Weights of a small transformer language model.
Size: 13 layers, width 128, 4 heads of 32 (2 for keys and values), 2.45M parameters.
Architecture: RMSNorm before each block, rotary positions, no biases in attention or MLP, tied embeddings, normalized queries and keys.
Each number is 200 + 40 x the weight over its row's rms, rounded and kept within 0 to 999. Layers, rows and columns count from 0. The size before them is the row's rms in percent of the matrix's.

# up: layer 4 MLP up, 256x128, rms 0.42, rows 137-153, columns 0-63
# down: layer 4 MLP down (transposed), 256x128, rms 0.4, rows 137-152, columns 0-63
# gate: layer 4 MLP gate, 256x128, rms 0.4, rows 138-153, columns 0-63
up137,108,162,193,221,187,230,223,177,245,177,224,256,173,235,241,154,149,181,199,146,151,201,223,191,174,219,225,226,215,220,222,189,171,209,176,233,127,142,182,225,279,188,230,182,241,155,242,214,177,238,185,171,208,193,213,147,169,219,211,197,218,264,241,231,159
down137,105,211,197,159,165,177,181,293,152,154,237,116,241,259,159,172,179,216,226,238,213,237,185,198,223,234,183,224,168,183,163,212,246,207,252,158,135,188,189,231,207,146,147,214,232,209,161,185,133,216,230,272,168,138,147,231,147,206,259,145,164,276,178,302,131
gate138,093,203,211,205,243,275,210,215,176,183,201,143,256,186,177,184,305,157,209,242,162,204,267,158,190,126,268,190,191,182,153,148,175,132,214,178,245,282,282,226,154,272,222,241,247,188,150,208,142,176,205,266,192,171,222,171,292,208,195,153,191,139,178,258,213
up138,096,196,209,184,220,254,285,218,157,193,195,108,226,216,186,155,182,242,198,229,231,156,192,178,214,194,183,249,254,181,213,289,224,162,220,244,187,138,228,243,266,225,142,188,155,151,173,225,231,249,131,168,252,186,198,168,256,173,171,183,283,138,264,197,245
down138,100,135,140,185,262,150,159,204,227,204,173,260,256,200,216,219,241,115,166,211,176,172,225,179,214,191,238,144,225,156,209,190,203,152,135,254,207,213,170,152,82,220,201,208,204,252,247,230,202,186,242,285,148,120,134,141,219,241,183,186,188,182,161,214,175
gate139,107,188,200,140,173,215,199,211,213,246,152,173,240,185,179,196,192,256,233,186,161,158,187,195,153,255,178,215,168,250,154,181,223,205,230,196,125,193,173,250,212,198,159,248,305,211,229,180,264,216,255,249,274,92,129,216,229,246,207,216,178,173,268,214,117
up139,106,78,180,176,260,172,280,201,249,133,210,178,163,207,221,221,168,184,272,197,186,198,175,232,216,250,178,293,200,118,243,244,146,190,214,228,221,187,260,173,293,139,220,182,170,188,214,191,145,191,208,227,188,200,137,192,236,183,210,185,221,170,230,195,171
down139,110,169,201,203,251,213,156,232,152,195,202,131,224,227,129,268,255,225,275,249,218,142,178,143,174,230,184,205,227,198,228,216,197,229,177,181,178,233,239,193,230,163,218,228,271,231,230,156,214,149,212,294,191,190,246,212,161,210,163,237,250,179,273,144,200
gate140,101,178,228,230,129,247,200,224,164,223,248,215,129,227,179,229,129,162,253,151,213,192,199,161,227,233,191,274,137,217,186,153,195,232,251,188,217,152,251,234,267,151,256,109,194,254,162,191,153,167,176,188,151,222,237,235,261,195,215,165,246,195,189,262,258
up140,100,172,239,224,224,152,185,139,305,270,221,219,261,184,127,179,229,180,224,162,195,224,159,186,218,169,238,214,217,204,207,263,145,192,169,193,177,191,195,169,176,250,274,174,167,217,186,239,189,219,189,244,217,198,196,263,189,192,228,224,220,238,185,191,224
down140,103,184,133,179,226,222,117,176,283,184,257,212,209,227,149,194,164,177,195,154,217,180,209,232,197,189,238,191,157,234,227,199,152,164,193,164,229,177,201,206,143,244,282,168,304,159,127,167,168,200,176,175,200,198,216,172,291,228,236,178,154,106,235,192,202
gate141,099,222,255,107,237,221,194,202,154,288,179,171,270,210,128,174,153,192,207,145,247,202,195,218,174,152,213,211,222,197,104,191,186,231,191,227,165,236,174,216,172,255,141,277,225,181,242,214,226,230,166,186,181,164,177,216,160,200,215,244,196,148,157,195,215
up141,097,139,202,181,159,226,233,196,210,248,188,181,107,170,135,227,167,207,200,149,264,177,139,201,167,164,222,175,225,215,146,290,228,191,161,175,184,207,135,178,202,246,170,199,235,209,230,171,236,222,192,159,199,189,234,295,174,194,211,229,228,157,168,167,170
down141,107,270,141,189,201,259,276,218,209,255,191,169,140,172,156,268,174,201,191,277,275,205,207,242,194,190,223,198,134,212,273,183,221,146,230,156,173,207,207,160,214,273,164,135,111,234,240,167,249,155,187,195,158,175,122,219,244,228,193,234,186,179,197,210,154
gate142,105,204,181,308,198,166,284,238,269,303,205,216,204,222,185,191,187,152,200,202,243,215,241,188,205,243,157,165,228,208,201,182,217,226,178,195,201,196,235,227,206,215,206,170,241,211,204,214,243,214,152,177,146,177,191,139,122,232,193,178,185,166,218,193,198
up142,106,189,212,204,120,244,183,215,121,161,143,202,235,168,220,191,181,187,149,204,148,210,146,263,222,241,195,218,240,116,209,197,252,225,204,198,256,151,174,201,221,182,243,220,116,188,213,211,126,156,232,255,210,126,216,150,273,246,129,204,254,181,149,173,142
down142,107,244,203,141,172,221,187,90,187,140,197,211,231,214,124,235,276,211,277,199,201,112,205,224,247,191,216,137,207,145,191,228,262,197,155,171,200,130,128,207,134,201,219,218,142,244,220,236,156,176,280,206,169,224,265,178,255,256,172,156,196,236,140,170,189
gate143,099,140,193,192,185,143,206,202,235,152,199,150,163,263,208,184,176,243,199,218,188,239,269,175,156,156,290,183,175,189,209,177,203,233,246,129,215,277,191,235,269,210,173,187,246,225,175,264,254,243,175,207,243,181,312,243,193,227,158,172,231,312,199,216,180
up143,106,144,211,181,173,145,216,168,224,167,172,80,186,239,185,150,159,182,251,186,228,173,228,167,206,159,250,244,202,196,232,150,190,164,219,196,273,255,141,269,227,226,112,178,227,237,148,200,249,165,185,213,217,186,220,166,195,204,237,152,251,187,235,238,157
down143,111,89,273,206,221,168,167,254,216,204,267,185,251,210,149,201,218,236,201,228,192,224,172,234,151,206,180,199,221,262,218,239,192,184,252,221,194,172,305,126,187,173,167,122,268,283,143,179,198,211,176,226,235,170,220,204,144,249,235,230,229,160,203,213,172
gate144,100,149,192,193,224,272,175,233,135,201,194,209,217,141,171,196,229,113,197,211,233,214,277,174,181,232,227,269,135,110,169,210,226,208,218,178,199,180,257,268,228,178,178,199,217,233,216,176,220,161,177,171,209,101,274,289,255,216,247,230,221,222,164,242,201
up144,099,248,246,183,197,178,250,203,284,174,227,231,198,190,194,244,236,229,135,154,170,258,199,207,268,215,184,203,221,179,159,148,107,219,180,207,238,213,95,179,214,246,197,196,166,218,115,263,142,237,275,152,176,226,175,256,248,255,177,175,212,197,170,168,186
down144,099,217,143,201,185,229,169,218,244,247,167,147,179,142,137,154,239,162,205,155,249,127,165,227,194,217,222,223,204,240,250,198,205,249,212,222,204,212,171,240,203,233,178,171,202,204,225,218,167,150,246,144,208,251,149,221,205,171,221,236,184,197,142,167,172
gate145,102,124,166,159,249,134,175,202,174,228,190,153,224,171,150,192,206,209,163,172,233,259,181,252,204,145,188,147,233,137,215,183,149,213,250,265,131,273,150,210,197,263,206,211,196,185,131,254,249,173,211,200,214,185,219,258,197,269,226,213,212,157,172,250,169
up145,097,235,198,231,189,242,233,259,275,202,236,170,242,133,268,190,181,153,229,207,136,234,206,172,228,160,181,209,222,229,188,205,203,112,179,199,167,116,207,201,107,261,250,144,192,128,243,174,190,233,191,247,153,283,244,264,210,237,191,176,179,188,214,138,180
down145,099,233,291,179,233,178,193,200,171,199,216,113,268,269,138,234,189,236,235,217,270,235,148,179,178,237,184,216,199,196,214,256,177,206,246,209,236,217,254,197,170,156,249,231,243,185,204,213,151,169,206,152,190,201,191,165,266,169,192,152,229,232,124,190,161
gate146,102,244,145,243,244,166,254,231,210,218,208,206,212,238,159,226,204,247,134,171,202,159,195,240,236,237,177,176,216,160,217,186,212,176,158,285,183,216,185,198,108,213,249,201,191,208,248,239,156,302,229,197,272,175,235,258,189,198,178,221,184,286,145,216,179
up146,098,207,212,173,241,161,224,240,187,252,195,226,197,185,137,217,167,290,185,117,252,248,226,303,271,216,221,131,219,178,172,180,258,219,285,231,196,184,190,224,178,168,236,189,168,164,197,192,213,223,186,235,184,222,244,122,130,188,173,198,242,185,238,269,227
down146,104,176,193,173,225,249,251,234,275,218,236,156,210,242,261,223,170,236,176,159,302,128,209,204,224,191,211,257,223,232,233,221,206,204,125,94,168,198,244,205,220,186,253,101,144,223,167,219,221,145,279,176,211,205,158,212,205,186,184,298,195,225,213,187,133
gate147,097,226,219,197,186,202,191,219,231,234,156,149,149,194,217,171,210,209,198,164,252,248,215,228,142,212,139,259,185,183,197,220,254,163,270,215,189,238,209,221,256,196,203,211,207,228,212,193,187,243,146,119,231,209,242,218,196,277,178,236,130,233,191,287,170
up147,093,246,251,205,213,173,223,215,214,189,201,225,274,231,230,211,159,209,146,198,298,237,278,120,211,285,252,187,180,220,269,193,198,153,246,224,112,238,223,168,224,193,268,147,208,223,176,247,264,178,237,271,152,213,187,234,213,254,249,186,216,132,245,211,177
down147,097,193,223,213,168,198,241,191,190,232,219,174,215,166,208,237,192,182,245,206,151,203,270,130,182,173,223,232,203,240,186,262,190,231,222,83,205,197,226,221,198,179,216,139,169,189,178,169,262,209,201,237,218,181,128,247,300,236,196,263,300,173,175,178,181
gate148,107,150,260,213,246,193,196,204,191,211,156,205,184,166,145,123,211,168,242,171,300,158,180,125,208,151,150,242,243,195,162,187,104,188,212,203,158,215,224,151,157,281,230,161,146,147,265,189,193,186,153,221,193,183,224,142,156,160,281,204,196,263,179,211,184
up148,105,195,217,223,198,188,195,198,213,252,123,184,180,161,197,128,199,170,210,235,194,184,235,164,235,212,229,149,142,129,139,224,280,235,222,298,240,244,172,250,284,106,282,207,150,210,186,187,245,203,223,165,253,218,175,234,198,175,207,222,238,228,210,186,226
down148,110,176,220,208,217,196,168,240,184,225,125,208,139,187,226,203,248,277,226,169,136,155,156,193,214,131,170,179,169,298,198,167,270,231,130,138,214,182,250,184,141,191,174,198,267,230,273,180,192,221,190,239,163,215,190,144,155,171,234,271,243,193,155,173,241
gate149,100,192,168,247,227,177,250,269,113,149,192,174,201,269,187,200,206,202,204,155,203,209,188,245,150,213,224,189,235,260,197,207,284,178,281,134,268,228,132,231,156,229,221,221,215,183,197,207,162,237,177,275,250,187,218,164,202,216,248,236,188,216,207,133,194
up149,102,172,187,156,193,259,218,205,173,246,201,187,138,210,163,183,120,230,244,193,172,176,206,214,223,179,196,158,188,225,269,129,228,199,128,266,215,247,167,191,135,230,223,217,202,133,117,230,181,208,140,216,194,193,164,296,134,217,211,189,200,208,249,213,145
down149,100,174,227,218,210,213,170,203,247,176,215,210,162,215,134,195,245,281,201,167,144,181,217,152,239,215,225,212,247,178,198,175,155,232,270,125,239,143,184,200,173,191,178,210,237,175,116,116,174,181,141,186,238,257,210,113,158,99,215,233,166,193,211,193,217
gate150,092,268,206,222,237,161,158,162,175,246,144,172,229,259,282,267,207,126,187,125,204,122,171,235,179,224,157,214,173,223,151,239,212,198,170,143,206,242,225,221,214,237,275,202,221,245,204,226,213,153,190,155,228,199,204,159,156,200,223,186,201,174,168,220,234
up150,093,278,247,169,222,182,153,204,206,275,216,166,216,214,261,169,256,105,191,178,220,171,99,211,217,184,223,177,226,163,182,218,211,220,203,225,194,247,212,118,148,180,143,230,283,108,212,161,177,180,201,217,242,241,206,193,134,239,227,240,158,154,158,110,243
down150,101,205,210,233,193,250,144,109,143,166,215,208,118,131,233,176,201,238,219,210,170,125,175,266,145,209,217,206,219,250,209,190,214,199,251,268,246,199,304,123,251,185,202,227,194,167,230,264,241,144,252,178,242,136,210,205,222,267,142,217,218,179,134,213,224
gate151,092,198,241,246,158,161,137,170,216,158,271,144,124,148,228,140,172,177,174,252,221,239,139,184,203,150,226,202,282,186,217,130,179,202,196,209,213,221,244,144,143,133,245,195,317,275,207,177,231,178,204,208,213,191,218,154,203,150,175,239,146,174,256,181,154
up151,091,150,255,167,208,209,253,145,192,241,212,222,172,234,182,222,190,226,206,249,241,266,228,178,242,207,222,135,137,210,181,250,250,241,251,217,260,288,236,280,268,180,223,147,172,203,187,175,167,228,186,287,265,217,200,193,183,190,263,204,229,250,222,272,187
down151,094,178,229,195,174,217,168,265,91,174,195,245,165,168,223,191,168,254,181,280,231,156,158,233,234,196,187,230,176,272,263,193,194,206,248,203,227,221,267,275,185,183,177,223,204,171,227,142,186,237,213,204,170,159,180,215,195,215,233,195,220,172,186,281,199
gate152,102,148,190,216,239,191,218,178,204,213,259,165,203,238,181,227,252,182,198,155,167,146,195,225,278,269,198,219,198,202,190,258,197,258,195,200,177,247,241,199,183,138,95,172,192,238,205,215,141,228,224,196,202,237,229,214,190,150,132,228,166,166,204,195,206
up152,102,177,230,211,158,217,221,149,82,233,180,174,237,206,198,183,235,145,211,133,165,212,162,154,175,175,219,269,177,244,227,158,232,161,243,182,209,220,197,254,254,200,168,207,214,199,253,179,282,174,182,197,188,175,272,205,175,210,197,187,214,172,195,240,234
down152,109,220,163,198,208,245,254,178,210,177,232,196,150,144,171,242,240,142,186,203,212,202,136,161,183,209,204,247,155,231,208,238,155,195,254,252,176,232,244,139,234,198,221,273,177,193,256,249,223,119,207,205,169,189,133,283,174,191,193,178,183,224,211,168,217
gate153,100,252,138,112,160,156,191,215,246,147,217,215,218,158,246,151,130,204,239,109,173,204,202,181,217,166,86,183,222,280,176,168,175,187,142,252,152,192,104,196,237,150,218,215,194,172,185,177,180,164,224,197,185,174,213,137,271,221,188,167,221,208,191,178,193
up153,102,241,249,224,243,216,276,173,159,190,205,190,155,184,172,249,179,151,191,213,146,96,166,180,178,209,277,190,87,184,246,212,199,206,196,169,182,128,234,158,161,217,135,141,203,238,203,220,205,142,156,214,220,182,230,245,189,180,144,181,178,226,210,216,245